Part of a small language model's weights: 15.4M parameters, untied embeddings.
Each number is 500 + 40 x the weight over its row's rms, rounded and kept within 0 to 999. Layers, rows and columns count from 0. Numbers have three digits each. The size before them is the row's rms in percent of the matrix's.

# down: layer 9 MLP down (transposed), 768x192, rms 0.121, rows 327-362, columns 0-191
# up: layer 9 MLP up, 768x192, rms 0.132, rows 328-363, columns 0-191
down327 101:494487549554449564536486503482501538539473487479475477442526530488479449555505448489580510531537410482475496528460511450551485469514502454543429433457465563558453516518552518475437488526533526467484480594558577571440557444495437524533451518550541486596475488539447466605479509477479505545512509544518517530532478448424531512559499501526542520525396475470535457505480535553539506591522464504517512505521448436452492488516559441526436585531498553490507448473515592488445453519567496479551465474533531511509517461509542485477495532415492534510502514495497497487491468482504509521
up328 098:446527496533555454488501523449448488505462497522451553458570532469465542443443508431513452443371487530526488507485490473520484439571471484430485457544500532492484507498402503548446483462472548433479526471440592585472521516451497451502493554495490453431474570459476492473534507526511561523471483439487531482428496542472533523467479455534503546472488508492488523525514456465532482465523432478450471508531504470439592485504472493513502542508554518480405436512578483465510470525446466496456479506511452430542570505487510459520521475552572511535541534461512471466524549595464534475
down328 096:505550519515516530465536532509536474568528445518401586528497549526485511456500490510516557509565483550470557497501508447456422500504454502536510496505482576475582525508487501540519465531464487486534494515530540514487463520558538502562529532598581470533478478496453484466478495473511526497458527519524561462504573545443512550460450494589498426517525481533530508538473535448585499406495495484472399526465528539519487420494511525502498464483558503464436487525465448515442462524480465525432528509436547594500491472437464561563450506455418524489458441499551495549482519443490527461
up329 095:460489500517483496517510550527490491537463523531489489475473548460467515494453533497570490426455538520489434544565556449520473462496469431458526505570508426560459517501447475488511521479520559556496438519445538495457437459548395474418563491465439494485448510507524451514438440522467454535512560562532540488512477409486559593503581440503467555431527512440486494483552497527587490589521527489474477498465516526504508564500477537478558505471437502527560473553501566516473523470465531458518492444547506516459528490602491520430522508516496444484534486481481445454503543461510531523
down329 095:491432503433552485513532475534440574587478573508506471480438451507574500496533463523522476488490556489488519472470477471457551492490517483510422461509436563494490545532530494469535492509549540441489539499518553448487534461458536493491451530467517454534508522505448440488511569551513591441508565475468508438392532432518524511512539509474477482493445528530492513541524408472571537468530522462433520537439475438460510486517559462411533508557461444473548477529526561481477507522445502459552565480507451501507611456501526470569483506518554510485411520536540542505516535545480493500
up330 096:416544522533508459489483476475521490444506507520410496527552521429570464434545444502472526542460550522520491504452489560519471517504514494567507520521505449534417516598418560482475538434480562496529537519480390569411522500559549495488508504504444498473498448472453506457477512503503490501525453485469531615565513502507501558501471495464494436400512553518494447539512516509440475500561510507461494478588412508451558488482478516481516544496475556501503467465528511460504478500434501550494530476540541468438493498467449503487503430505452510440507553491420542485505470574531490540
down330 097:505523521471559486495509459475550464558523451525497538507604568462503474470516533536444560594501522501522492523464532465479547520514519564536484481492424538449550515523522519558495456519561510486489549543506522564498544484474570396442492484485555441477526582513428514580473496502520529422478507436509554534463511507464523557441491528482500428520483499486440489510458544454495475545462517517495561517517427516509528485476517520556553547479462469474551522547559530426474509504423417487473486460544537520508472496488484487581366541472539510505513513588482532507454496506547478540
up331 106:507490446494488516454493421527544485475485509539497479492494523452478532539510533510465503451471505512623533512516568473451464471515484491463558477548488504464456517497480482526525525475540544585509413511530481520448491441526488537526529515564521486493598430554480495509475515521505578438519495442502506490539591486516506507484475597566462496508487506546585492492543474508507543524533405420391468509513511439494550503453463503516518426508478569465458490482479502457602493486495468456505449491537467406472421445476485484560452432489448540520512482442551538540526506441475517476
down331 104:490507437468528501557532470591531495510562470460475506482478521447502552466441515424488495482480484536573479518531515481457551541528466512532572496573457463461554534499522494502505480455551465495524465510530571495524520473499490540399500509537479477442441580532490428529524471434475558516517589416470512542514522508490514502571480457476439455513457474610465482508495466518523449577516511422481501498432467477479573502506519503509527514464452452522553559502480500562511569481499451386448526470557492482498492497472469478508560551512496541460492531565397487481541549519519532549
up332 098:424540479535514510517497548491469469457509492469505555440590559458492477581540480499525472421536559544529480495548510520581495407479448531557510473473560442482513438555487502531541512514493514567531545494553443471538498577483420547464498524483537505494522494496459535488427473499466479482477526450502535561461520525497554481553522424526489526513445535549561507468474508506484504525520482498494413475573392539493468481479576458508573467474444517499495509500481426403525448503505536570539504536521559452440523476495459497435534540485483499482504590500561492554556492532466487532
down332 097:437515579485496487511506506466532444515499513507504476469492412494461506462414541495518489522477523489586482548496500516489585515525439570571442547479509524509560506494575498462524450543561505531542434461442476501504474525494536455544460562527565503474435467425488487537417509499456474529570478546449467505459475515510522552507432534535515510563475501478496422481529499498443495489520498454479473499544471446495505433480483509542494468510521524601474511448526498467430496507541591577517522433510535507495459434475417431483414461497442572560567532502515524487478453521495508560
up333 099:530461484503542510491534582568459502531551546525516441537490467480497504501455471535490531447562476482513477481506419464561554425504505488460534529442561504511513382562480502537526548473487547587537549493526500516503504449506474461492535490488514476509513484495505506513395477530482526508495515523476522481570539462375484515457570495532482481439477538513547492508472484517510459517523492520434510509539452535485504455567516406474562504456464529526522509497562504503563498499412448571523446509452478481576501539489481497485617430471449503445514617490569521495541475553481481508
down333 091:395524584481488544496405467461431508370380450459522538458562562500489465498513467444509539481481495448526557558513503465481505526422522496537352560537445552496473523490507410496475510486471495475519459485501457494530458506515540473487461556476488507499484511517470532474534499492467506503545472521494511469471470509513513516517415440495472530514505505398501483465472454530470508515543488563502547506465543496509513431505505514427478542555519514498495506460447477452507537512561542506487529567420474516516463537489591508517492550568504580511509472496415479473485516459509492489
up334 100:464535482560502529459476500510495491497456515509444573497492510477467516542425501539454472463428533498575483450506537531550489472544483498494528463481538512473558539496427549515407561542446546533474431511442408437481463504534592519444561453541503483432486543522527452491501488521474483503510527567474489490423483562516463504495509512474465460461473507491605545497527457488489444551549557466521474451528501560499507524508550495519512552462513468547489420575539547508550513478389528517462481527541448519530432440561549531518559475456489449507524439485539444466564464520468492484
down334 101:517541529539529497444504485524480466552501458498506566545560466530493511469541498539536492460494504445523491521524537566426470491490575453482534470471447431499476496531509453488448496451614413433549549582505486527577499516534504501451495479560549494516525488508510511500531471525442481508518542467489520505442411473489546513503496467519557488578513489497545434492510471532469512548447535526500544398463411523463456541431501508536479465535486533516468545569471502424537448534515461485522523544541573506537510475561484435512538501476556488556493455414453511510568541470569408513
up335 096:494551501522520498481444531524452502468498476528469482462529510474477502524386519511510464472411547480428497503535484544554412461481546501546492454438546516551407542445456506453556546462521540527553508450558426502504498463479501508484454498471460567435489520458474521416523471474490578424436490468562482543566528550473436597480533478535503460473502519532545450513536457433519541526551468487475479546510520465534513502486508495505543459459453529452527468545414496478604454490506511517511541534477515473408551504510465471543501504525489493522490523490529488461574473602468532528
down335 096:503539486501566559518450506544478549527519431494483514453493471568436500534589478507467420524514518498454473517474516488474418419478550510507460450494493485499548521468497437525587479494605449572494496489483447548478551473476498490488510435415485431500578477497500482543445519538512398492523499610484491504527461431520457543533493480514521431509522474528521556495469497534542552550492482508499547509512537483489502533516470430488489541502546524477509495516520483421511518469516506457559566492473512522479539488539475485465415558537616472454462445464477546557529487572520440555
up336 098:487542439459481540462477514463450501395471514513440567472531522504490478514458479492512519432524541574541443492485508498482494435485599516521525453460559502497492490496532515458467546477554439491566526452399427595562548457467524501460445447462495540507529436484507444537515506470484475524512467522524523545491506466531519525549504440471482508487531459513493524440476455445511506494469450385502465440481454472516496512498498470486455473521427543515535553510540472541492505566505453477523528508505583496493457474551576470435563540490591484506494542409488498537511494561463596534
down336 098:528480463553572471472596486485480574551549446433491483514445518475468521572443453489501494418532544505458468463527448543410482503528555468476424545543493528486499491513420499503498527446487486524552436560521486482543491488463508571524472452543414524500544546534475534495469470513457551522502478539492486636476496511475535515497487497542440502483519537476548424501494440513505520459512529501536499466532555515508486517535480547448537518494425541543448456518447480540520476503496592545505460510513441470452569449411527474460567524457464470522512488449511494488512528517612492545
up337 093:452417495463549520514510495460523470476492472511515524535501544494585546463561461440394547480513523540458472466485468470484474471513440470482534493520544455437525500514553493483473574486406529463530506515491534502458458483511504503475513466485490524420556568543531490477436524554502555458529480529489585582524461522460451614555552448513563507440561449505497466565529493550511483513523507544489470473421477485553497493499482539511496422454452553441497486539499420566464517464408489469488484556490466526438498458583505454505466475535558494481487526477521489541541540467450450469
down337 095:458502495474526553480471463508506546463439541501494489462548546525560469569476507433534536501389534510532500463490593488501571554518455474517426470433504496500507547579490529516447545492514562445523547453529499446584505543431516537506482539498419471519521473529528603546416542475522508463480486512498513478448579475458506498560512563434538503496431509503491478520483465449436494483533488510485526531519518480478497471438503481514506510509533521543571561536487481540467488578559536529479423445521406464529503483467581507458467566476558476490522521426494555551521454512517452497
up338 104:467474509476564501457480496484458470489480572589457485469515491391507514497464521553426534483464467492515488480532465463515489470522402523497517478485494493534475465476427536538421577551475564573561509500452502472512543418454430511519503519501483544522471582531498482477470511534426493497480541495444518575457506496554542496493512429538495541463445473471497465399514493440492485549486522435459421472517424542490527498486454453459566512440455483496503530478494499501577480537439457481580465503463559486476497468476517529490589465512496533578513546448450462473576480527485507464
down338 103:405535576472529485466536511466557478512469503500418514492524540467459477462514494453531487488462535509508541544402603448481519464478434540531516593437470529475567474505478511487529503534437604464462466569459501454471496529498497490477526543509502483587536483493521452533510540517473432475518476534487441472570494454443473475439528510420538506536530459517436492505509527462496472507476555472577549436533483499540523540484428513417464489534490502489427524416557564520500457543488529470425563545505492495520502482511453523451533489484520506522562568545474451500521534545455535543
up339 100:523494481515501491526470508520507433466460526546475482512499596467496536550494522468545524441473493542440466471505422573541437413563510429459521469491576431470416515510497523481464574488414568573526471483516497495554499457490430540547519479526504513421545594592500505463481480448482572472501511497498471564437509558494543444447571465511494481481497479465473525510546488530502525575491560541467503463448474572511513531523485490477519532465483502460537487587468537477564466532505422565488511463529506518498434499538507454427570469515445465490451502473478447483492517474536489504
down339 096:487576509503494436538494577587583515486440481501478560504513498596482544472510522490536462534521486537505450495541490474544534501443495574558485506520528544502582542465479499453554428474503534519513542445513486505503483490529485447572446501461489539437498525455533474491482538432518478506467481474429527490473539459471540515488500528474521497520522474620517552518488517526510496435519540444473544546425426427459518516527511489527443528553450425477458553414536519498452410534508527448447559480507549499456528520460461491449483519474555459542561541491539609510547476515467491487
up340 093:481437436500461531470504505475496537507488561533486495530541428381531524460445475594490461515526554525496494457538539472418444484531450475491484486496513432522452512480481527514414440506466530447504522413463458498425513544476529502530583453524513451500513484511469559532539498483462520486441463528530554534430494479512540525541445495462463525486437507479497461451539551425525544542572505520471461593499444518548575505472379511467527516540435519451479542484475502519519546468520515469460465508482559475443554539513475473442528461486537471485535448448526479549510480541464549446
down340 095:476499465409488479474545543443497481451484540565480491479473450529483564512490493492512463495489466439486539456487556486513472470526450548497426564490514519486459494524491524534574472490439508497501474430459469487491488456559516514488581485523494492526504378531548425535505495548634584459543574499489533411455523419482477502527420547515489422472505496460480550622516491498463510517482470505462474510473460538490493554511522513428507460515560510492503479532481453538478593440574516511554512504444478528475561505494459532459462537496449512489487478489544507464457536447487440536
up341 110:480465446445533534503474466513423467534477536451453575506528465434481538430503518487525477521454527582507523449522469503504498491529521502521564572534511493495515513537483468489497589429458540565479477470420428540512525466474488505403632414529485463414549498521510534505486597490493527484551461495460605481485453536544534489537485481527474493484508500526607527461510501529486564479483439481467461492577529569464494532476485468576528554522472508409455461503527506466478524552451451507484475498500483483566475513553508513508494425518465443514453474472485476482514528478486457486
down341 108:529460544472478415466508512442539500491466469560462535529570456493540468448557534564489583490547535534458463429482497475478511476459456466477509549543525515494503449582420409488497479467493407428525564523480502490588489483446408512530443537477489517587573496485509504471516468537537452477427485559477503589436485534504540453466516475532457462551562541533480507490416538522516531513499484475519469554530520485515450535525558632475457502534503501470512528503537526518497466496440484479448497496505504447441511548536496483503456449463535517521463496488439506516548451475540467493
up342 111:475465409528514462447479505455511460480486540471519567502563441410581500528470495522470516518468567528501522567553547450543524424503434479496536462519522452425523495519468507534527494492545534487537393491488531525454498525494481524521497489478555551505527554549523533486459540495464520463477485429476541567500456460494593492504520544500503422477577509451511530512506540543492436585521465408545387522468465531540456498552511539503569518466496513524499455545517471523515525528511560470512521508555532509499432408579500525562504520456538495507529604481505498515502520565499518484
down342 107:484550512493497432475503504480465513515443474489526527517496502498573548448521508437481476387486485497513469512432459492541558503486487547506482422467477496543485555466418501555429575485514447507460489492509579501515554447491477478507479479483470471466510444449545518450470575525478569503442446493461491487514543521530537497468439482540442501446519498481539545494503582475396507543478555564537509458480510485513505534493593483514468456585482482574530495518488591495478513480491438519518505556500470432542484515559534532550419528505525525437501456457476605498469481541613483494
up343 105:454542489475503540511532549513508407532511473501499478487530491544494452481379475487502491426520526563534534550497557484430489464466467505516522474543475541466507478596469504512503486478456538507462528572473484468490512563457470497501492521501412483429502482494530493513435505513508507523502532549504547558544497515551628496517532457547479473515450500491493512488553444503570490447595491462483471497539509564561466563453485425494535511442438455491494422528582501448478472554470465580515514428462529495462506470490598444484509500566468541500510581495525458518494564527500513419
down343 107:482466498484532505529491498548523493474464545483495387492468423507519502515520505488516508523483530493575498516549546486432454482465531575490456569532451518501577511496569515434514515486507553533487524467479517463511497426429497450490530491549488429486547509429465482473531496569491464477520547471496492533525490480514462489478564603551508519517447500518491564553460477484483560524502485608420509439533521499498439460415512454418520556551460496497544543460437619515528437537589466459540479516445433477506453513508449554482474474492532486486510534555446515492540482471567516532
up344 089:465485414510446439559485551474440493521506505495491564504553544485534525504526528516441476500518607511455476412469522523520480471488495434438480503537536445540527471518513487507457451468499490454445498517458459474478568576539519599517563518562475545461504532517485476447510472451489474492527521543522553513523495528450520467486493429449460478495454516466480480495502502500524467546537438431447466566514527587570463577509549462570535477504478518507401552486452497465503554483439621506549496430471536408483495488555499464526469470494476449520442457501439506495463491499510543531
down344 092:513486548517518514521547485411497418495445500544501483578474484589501487550470525485563484533576486517475447527599436573448486567562493480511413424508464463537497541493465460503471534546553480486456558515488488529464442430497604461515478485532500457510480469533487517596557457480491504545552483494507531483500460492502517484479524512543483504528443481520479496503481481436439496563515445524537452477510501494524551495531493528480513477470541462484545470540603522496527488461398486517546523597448436508516513458597486578456505528488527548507527469464505493457557492502458570519
up345 090:462537504479526506458453575503529439479467558534461543494533488478544500517498530481560512510532446477556472498472525457562504479515525484516518550535556535503510488495444461504446558401503547533573572499488492512501463519464487514509541526601480467458539516490532439471535458542513488469486492505460551498496455534526544513492506442521463471475599456561486561515478503502532492560504515533490539392535439487532505470487526474475563528493499580475610503505600519486511510461501463487489453413539468470525446503485509550462584524473493538456422490518580433578591545483516444448
down345 095:465492555560464482498462498461489473475444523472575524542509504496495464460471506462464538524557459567541488470500483589502543520486511466438505538457527529455485494558452455479445555551534424543440550511542500478519463466479559543570513501527476523449497466448409542492456457412476508535508475514456472558496579500482539551547446532511467506526567474538496488462541525517506405541548516505449474528458498532520519481542473462570503480531535487537512545587476503444428613457482473461470505483441526479519539580572510479513471500542551488406509509571510474567441492508511474455
up346 099:495537486505521521461478525572477486503486495479514469481552500573581450389477511542487417500536530565535471468560567494539542446493410540477550551479512480476467496567518511486509451518491481489516549503493522580510525497479506527552523597485447497524514504542476468457433490476479450515512521475487536617517490489480531476453476535441408549496515541427506468419514475457509467527582509484443475450478480418479495517463505476477447493497512527484497401490513492507560475554548591469421476422513526518592498505512551498457531499479507521454418470528479473511558515531498527444
down346 100:459500520414456498555576467509509534538532472483466510483526463530554507492545418520489481523522506503449439510504445437521487534522460525446504474525544497529591420464521477466571445509566480459509570502465422478468547610464479475558477480472562545500536492490474545488498493573434481508486506511594477534441459492468464545571456554496555502492550500555470510467438497471454525525454509520498421561472591496421521528501522438508497513483448527426449465525497513525469480505465515508527404455483487503504503462522457509560542514526449451487522506479483502548415470464553456565
up347 103:419492471525527501488511479482545497493557543525429466489489522434496537543554491438481502488496505506470366415462521486456532458547468519466488412441558414490534551499500515567465522492490550508545544504496447490457433486526524483461517502468537553478586504538545500470469509579446544509482471524478478671448484505506487504517545498507500516470506576531534461506486496466517494582568545487533488473516449551510541514564470549489502480474474514495483454476490456526554557517426544452534456531531492468475519447480476480460475458566466493496466556494439478581510514554498503431
down347 101:486455475497468422443440497477603448482520514525524500517467576542433565485486512406505438513533463560528447541485526502489458468488533507525438505530575571448505455511485517499495529395521520515472514531547518528513525567484537457496485381512451501482552446545474551505511557507583475468478467470467471477537544572509457513489520406410512497523489443508541477493528523517514455469521439525542543504452527477514532460507485524513473512474497458477527577479473448549484410538500510481556488535488449479486573590506483540468437395522502560451516517508478538491464495489491525472
up348 096:477526473481475466503461507560519472465492516509474548556504463538564495434544416568529509460484528514490442437517490443494476493448492503460555489498463574426519465490498489472460491475529508492476429449499569418456433503521536513519518526584496511489538473574531464448476559522511550467524413505448509481592444514486541528493513456477554439427502453508517477539605479440508525489543478524484425482613511578520520478547535540533500541495495491465544507541568482508536474521497582463539485455460454503427507473504513447525395506494529508419482534493546533486500558537475522486
down348 101:457416507520483483510454474460493562445467474499494559463516530560513544454525502498462483432519486465528473518528479501533496582495454425468549515427450475439531477469447469436452504511474536466494502565403542480532491490536466498572536383444428487549491499534467443517515535539490507480568484508427466501498545444505458521448538523486498474488513510488524515585472534439477526563509522494583464432455402543512510474439459532468499486509496431482577521534535526505488448505443452546491547509474517502492440493445540554460494516444585596464540494505495567499518473495469513522
up349 102:478502419478518508495521533534507462532490546544427507551527547472540520548551401520460517484492502476571451553531465566453544551529466541449535545475452517486510467536464537509427509502410536466588523538514465511534458453472499469415497526488503530452504595514535455520481491472488489473602512537421503520533493512461564465543511498467492404443528486457442484476521535538453532510520488505468464535517454515488517520477558462570553436484454453411487460547437490501560576512431524478471533519462549505486487491482477467536589482476440512567505550527446512464514529520448503531
down349 106:515501546486540537469545477527511434532483557449524492552413512491532467471427500607546527440464520455501522521480473494500496530502502535574540485491570419528555473534522454495587505495572518479497530468466458508477478504509596501593492483440533384510454512494508483510533564590465535540516527550490572474431496461555465491533459526516506482568476466537499483452558461502572552513491524555474575495540565441496577531559517492493408564526466508488520474475533477516464464517535511516524454468489563531526528419492472542496469530536502515516494533496465504468496435463429496502
up350 104:474497469509452511488505551498510521468495489514444573536552528508501500481450454518517458485452528522454561543470471555551491412527481484534507488513498485548484442500488509423441444470470596535491444546481469533432513433529472473426538481477529511470476509526412454556453560478475511438548563509499518489456459487538546503507573493472488498536500488555527531491534502480514507471494569477405502516536452526551498452500487501530517536520447514457506499504448442464558541503392530497462446544548523490519535469498556437492588525484616493501399472433436466524577448499561458476
down350 107:511523501522578496551490483493525492508480485515425504473521507539532559522543590501552500501507490447471602483466492511570430515494485514493529479511522435501531427564456513519446444443510473460482547513468461465463485489581489564445483477485524514408501436496487524514593528540535537420545452508474546416509544506525535540476576535503467446522495529478560554528527509506456536454576500528501565415443494445557499500539487470494474512492482472502418478525502531554514519512522424498518461538498414545495537483523521463454501551498472599510506486570521492575560457565467475554
up351 103:481485493509536511517480505500477509480515578491467545560444532546534515459547462535475499451516535478541445446476451421433475476478533447522483536480546509467500459533480521488474422543540481519474444483489517509484526462526486549500594522495499493546544628501503500415449536518415501550490491470469504524454541434452546467519494478573442551467443496501526440371526424524485461542537440507436478562463481517534466515510464452484485507454489503520529401575495534553476504482481530526510498492557533565491537504514460481463544498489553560551451476475467400545545460505521509432
down351 101:544523458541559543477496563530537584500534533535449555449518467492500497530460515483532520470541504530529487522482500490496482547482610559524599419499481492459542540493464506506474486430439495537440489535485516529573497531518480415449517483474463479548503590555513511528556444469528444522473470507495496478499494578493491486539480491507511490490482493482522491544493533444514476521497546459504564445467520587489489544514568536555483489432474552479492503559542578486575559450480473435502486461492454453480527535500525470550495547450525480468575499510452415487488575474580456625
up352 110:484482491503501491505494499539511404468456508580492548513528527521474521412525481525506446506520600521551522431485483402483491499509506511469517511545473450497492455534516527444521560429461463531546508437487523514444458506509469503412500597481502538519529513545464500522525520534437570433464556577528590472481517509460445478512472566580456508516479529521463425373488470489482502529494476520472514533542490493512551437501537513585498498525498555487512540511481466464455515496466573462455460529532581450468547501480579445451506484501500559482485565487471493420487501446517524442
down352 107:546516510485592463532529501442491491500496494519527618562494434542510492444457440496494507489427582464436573513483490469447477441479547523499505552508502454468502451475550492520527460521487499522530500472484512501489511442492457534463445495380447482466484590464502533589534503483563512530486474436485445457511502529476461415519466580533507527508495515456462546465485527474482459511426473510520500501504487544505498493489512496461476509488641529471449529490517506509423508432482531494532488481573484491526446480524477467511407516517542589442509572511524492463586479561531453468
up353 105:499531451525470495470508491542453465498516475529522548483618521417555509510421558491502422488393541471490471494516493533501555445530494484469561463494460507458482512572471464442486486483503560530486420477496464455509460579446460483436501544607502540416505492498471440505515564458478520504446498478514634523539490437540449575529534422444494530537554481489473487453495490464431509578525513524461514505462489490499544472429472461548569494549546473450505531507474499548575499535506467509509528543518496477526487509537471479528504498502528544432503507474528527550496511517525589500
down353 107:581531431486478472452459502496509495538524439546564481507531506515559430519469569464468499568567533447501485526503464497453509548521536543488510469502519450465517473476520499452527453486561548518475536519487436511620472558457505450482520546562505440490481468500455532452552513475493527494545520500460541475538455533578448539544514543523475536501524442556546490559460563533424567508455520454541538517521519468545423571452430463447532456493561401447464568529477442496475549501429437484521567476558502508550526505505515481447498479441491526486515506495516503509503549426533454478
up354 099:465460523518535461526463495436439488452492534504561599469556523436457464461464499547464463551571525553456467454551539508492498445500540483569493473467546473529485429491451544472450599478536579434503537522452508528493465425511537539543540557506455478520482482486463506486522495458516476524468458436528469533474510433549443502560505452518503560570466552531493502429571431476478491504454467568448412507479464540489508487485467513510474444560540509492490440482526478480574509478529514526435460481509458504481489541505536472531562529450548407488498512464477515511535478614515495470
down354 103:547490564537471554447534469497505551505527533501520527578533478514469502519478415456570560506494495440496491504518561464532439465462512460521430448457566477496463492499425479535481513502544499549526483570484512435558554489490548472567497536580508555496477554510605472466575526573446498578517428528572467481525541498536567470451490494569555494504516564541517481493548514559481446569472484550465429465474512472456457527542518533493582487537526499475468524465497551444538549502500549500495514561530516536490533474491491451548498510474497488431506499552586505503497493411495553470
up355 101:500527468515513432488487532502420486466484456482571587529488498525491551509528520459534436449590545595461453450467567436566542547599540507535528479456524544493495500558439500486404575449486450462522449527422442505490547572404469507414515450474477493543492473488517473488489537528471556456500565494499490515507483476480497489506488454501458416461486535477518448500490517514500529551505523499528401508554516516570497435460529480565509510500513544438473444549504500495560538513536517498525475526505552510534471531455538515435510457527565545490519535523452483486525556514482535559
down355 102:535517477495503490482477468469487470444504438518447517500511481469410493468477585516551568550530520427521521494497517468501539489529487503456499527485468515461475525522548546538525508520497531472562496472536472528491411492517430590517519484441432523426477481480464588584514472523507502440523526465518462506519508537567448522459496497533461435437428472538497479509474563577493431467461492462471427485493554563557547501494444512563472486606496490508446441467541391494528595506570478487463521435495524431568541529462499461492487504481483473502435490517508527569497521508542562483
up356 099:435464459498525503478490502504529500462508527492396475508555487498557523524488469546471467548518487547538465473480535526497459514566503466453541459548535466469508484506446519505551539555544478468528474451482459498475459469425493513472495533607484507441564517577521492452455538454540488419497475480544472500474431459491523553530518522501462486504545509517488444544577510495446412566478491482561536563564501528526527516543521535513495595484506608484456554445530499536503473461557491482501457398557494500506392536542492472426523452503486515466458493509450498507498630472518466492
down356 103:538533508507481484541499508526504469461500519537483515486459517562445499472541497532527496486524485522525483489471552520481508517527492492537489533511560531487515539550553520501478525453412416485462453494500473535525502498471415462522571438492423449458522495552491520471536478497481473558513524462510476479439502434465491558484509425562511468564530473463530482514565508569498379504447464573499512446463562544521500500556512388525457422440465498547620492502470500439573530587614441439449506502519523505477527546508520420486489481479470534533504450525425490466498539473523541488
up357 094:542536432444566490442504469499401409506465527503516542532473483419511554569507488496438464431502528516540500478545480552533495527594553483504590454492448518477488470501494500509528490485498553533490506423475514502498483500514516498481563482517440430442495554481451530536557430496452489485539461534467493514505462517516539481546473577550547484478448544517588485482475478425493547542489492469488565500491517585432489566458461454572535541556521533494480507459425506450536463490511505545467539526497540491567486449544512495536581553475534489484579524461472536531451569522550493546
down357 097:534529517503496404531517502442458506557500508501429541508563472510474556528553550519459584463544503553511434514549521512523490520488453491503457536601503511518537525526526445512549444498536447520526539549484533473467542452455513478492486444510519559558482476511559439434576482564556560485529489587528541476489479557450514458503566513505515554528528482478432512551505560547457517470478519534461466431443452472470408517484548559505524488447482407547428496534461522566509512507503485522548508535483513465420468528579519540530484456547496525531478530525440521425484486471561484464
up358 098:489559443483503474462470532527502473526447546503465489497511538532568481484469509457455526504479544463576501499477546480494516456472551492526491443487535531472507489567457557467504542473479528526499494489497411523539518572422508514497481511527484499499498529541510426435510506479453517396438460550424532548536527470413535536507489484549514464485525509533549469543507455496497564494511456434448457575487450493549605578516519475521495568496435540477449470432505488528526495567506494443487507537537494534518517548499533503491566491459531403524453465349414445503510524483469493446
down358 101:496509486517457500444497517516500528455497484546527510474517519569479450467490496485545509482527497462524467580500544515497522572505567585565418538480520490502542476540488461498471538595531437563542456567541472500518552507495539463513455506477459523460485428496522485472527464473536464506472506594497414464467492459513513583447505533464515502492517443569468540494521500515458515413508532500582530518443454475463473511528453532499373481577513511458546438420538523495418478452436435546516521493461467536532519522511443493494479551495488446521421492516481546501566458544484419453
up359 086:431479478566499436497449493529472477491546495489555507497506514493564555502458486543476489531525449531525516527500497556457470462514435544505474455497493550502476494566497505443590548457441620498543485487480529509441488561496472467458498507491480494480475577535435559487508533437472546518455531575498540503452489451475510478561486502622476491458566545494517489509525490465492521499508519464512444528544494572447514436519486500457563486438542533518486496499494471518550447560552602526493455494478499553518573497516533497520475518529495560420514463411405558412534505525550513568
down359 091:450493580469427475525491553444639560549510520494483516450578568479455496468552538529483529520473583462512464532488391481505623473548467448496373486504521516472514530510556498489435458508521488497504463455465473462541521441507430513502536508503587486574556543436489478525453504498507565483506503508531593512520541526456462495513488512472485496492461524487522521471516518543580468483478464515455508457521566475550495514442541452483520514565486538439464486511449542503526551480527486559475492518536522527502449488466529514417516455487535481484448508493456430450502492521472507484
up360 093:502467490508570465510467558488518492480446511595478595599556512462552459479515475519463554483518522510456444445564555474503441509505500411485501546552473510499459499473432503473529619468468507490519513521473463503487520541536426565445581505545492518485514481537516489438449484522509586414441459522516583564487494450516502482473508522533482448440485552469487470527496506472559554515522454497535471508519437507537487531506460520499502558424537520474538388476538447572492496508451511498528526488536471454499533514510509405437475510509539518519548520458504477472504580558455507502
down360 085:479463565493451402488523506391559503456468573488485492548567476454472542576463472504596428502483549502474507478508580491494488468471591517512483565436528497526511424443592525488519531539482506477460482487492485461429452539548514500424542506511539490498427546540523527518551524446492521474526498483532475497432470473532550431578492496440470532526437471490542518558508494511494558440494532509572468485510527537429467503545540481417521507493496526487544527502546495509523479464466447487491551557464465512540524492527523551524519470552493511535550467552494492566459519484447591553
up361 100:494469494511545411460476571562492465509444481464557447447508525469508519427508487515474470475468498463491465412546505529495518540520527480538476547562517491442470556511554494494439551531483499462538510530517558510427561525502501560482544591539450542474470467587443504509492542404503522479491572483481490469522538495489517516521448511585462481442494502515560451524517466542436508525498517529464522519470471506489483527454534427502566523527478533533548515437601468499560453597527466535515449482544555526503526449466469509508530539479511438479491500397507491563464574450522584502
down361 102:501469469491513479468506513494558528510469510536515511409426544474431449481542470441468532472525530519452405509451530491528491491518506501460536537530495481548444470540499534454517536557454583494484473535542522543509459517507479452415488470551481534456477522466528513522494412487536457481485490489473409518569562533504460489516450462520524483512507457493508548519528484425523518442426425505513501476516489440458542485462453461525421447483521570555522524508616460523463579449502493512437539503487494493479519467519429510482461531473544395526562475507562457552519548407445547540
up362 108:431568490475478485488498524435454555486490547493463534521573547428514465536506489542490472511479558550509408462502494481472532544496525495420531531515536591491552399525486481496460487448472476455455511513510473439519472480457517482484548514495548502472512466432524475520399556494554517450510524512486520551590478415533524567542464455573498505494547465494507505477505498449584494479582467493503515538522459491557471508507477575520588487438517605483519500459495451549524497532469552597454419495505438477496503516533536432473502492494497504453499475426441471496515490515545554498
down362 106:565487495575478506492512537464551527507577491523481461477538561453481510538482471470493452558480527453467505451481463527534485526543535481466522529453429535547454512548454481472454373460490530514425440526531527482515475445411541455494527546510493469448507490454474504486465541490561504573514481542463490497512511512493554553492461458563465517485511437504461469513530490540567414446539482524525513442479454453538481466530429531577487538451556476529447485524406428466513480560512449464560533537495451518439504441507581506495389537529495443483561454501501500531521480512457540491
up363 101:476516469493497521471508472495535485508526534585434535455482505515525479423452404566531479480523518535471485462440499488412510480532498412519486534531570436491524502529492495520498525510502500525520526498499538526454496489543424580510551475554469476501599538427516494480540576520513515513471476571565487509487531530485522516514488469528457461470463561487438543463557395525477559526559468496464544476529395473591500522411533498538483538517501531482541546422533506481499466532502505475503384488538537453528532458463484518532519450485570531491473544419535496571537499461487507436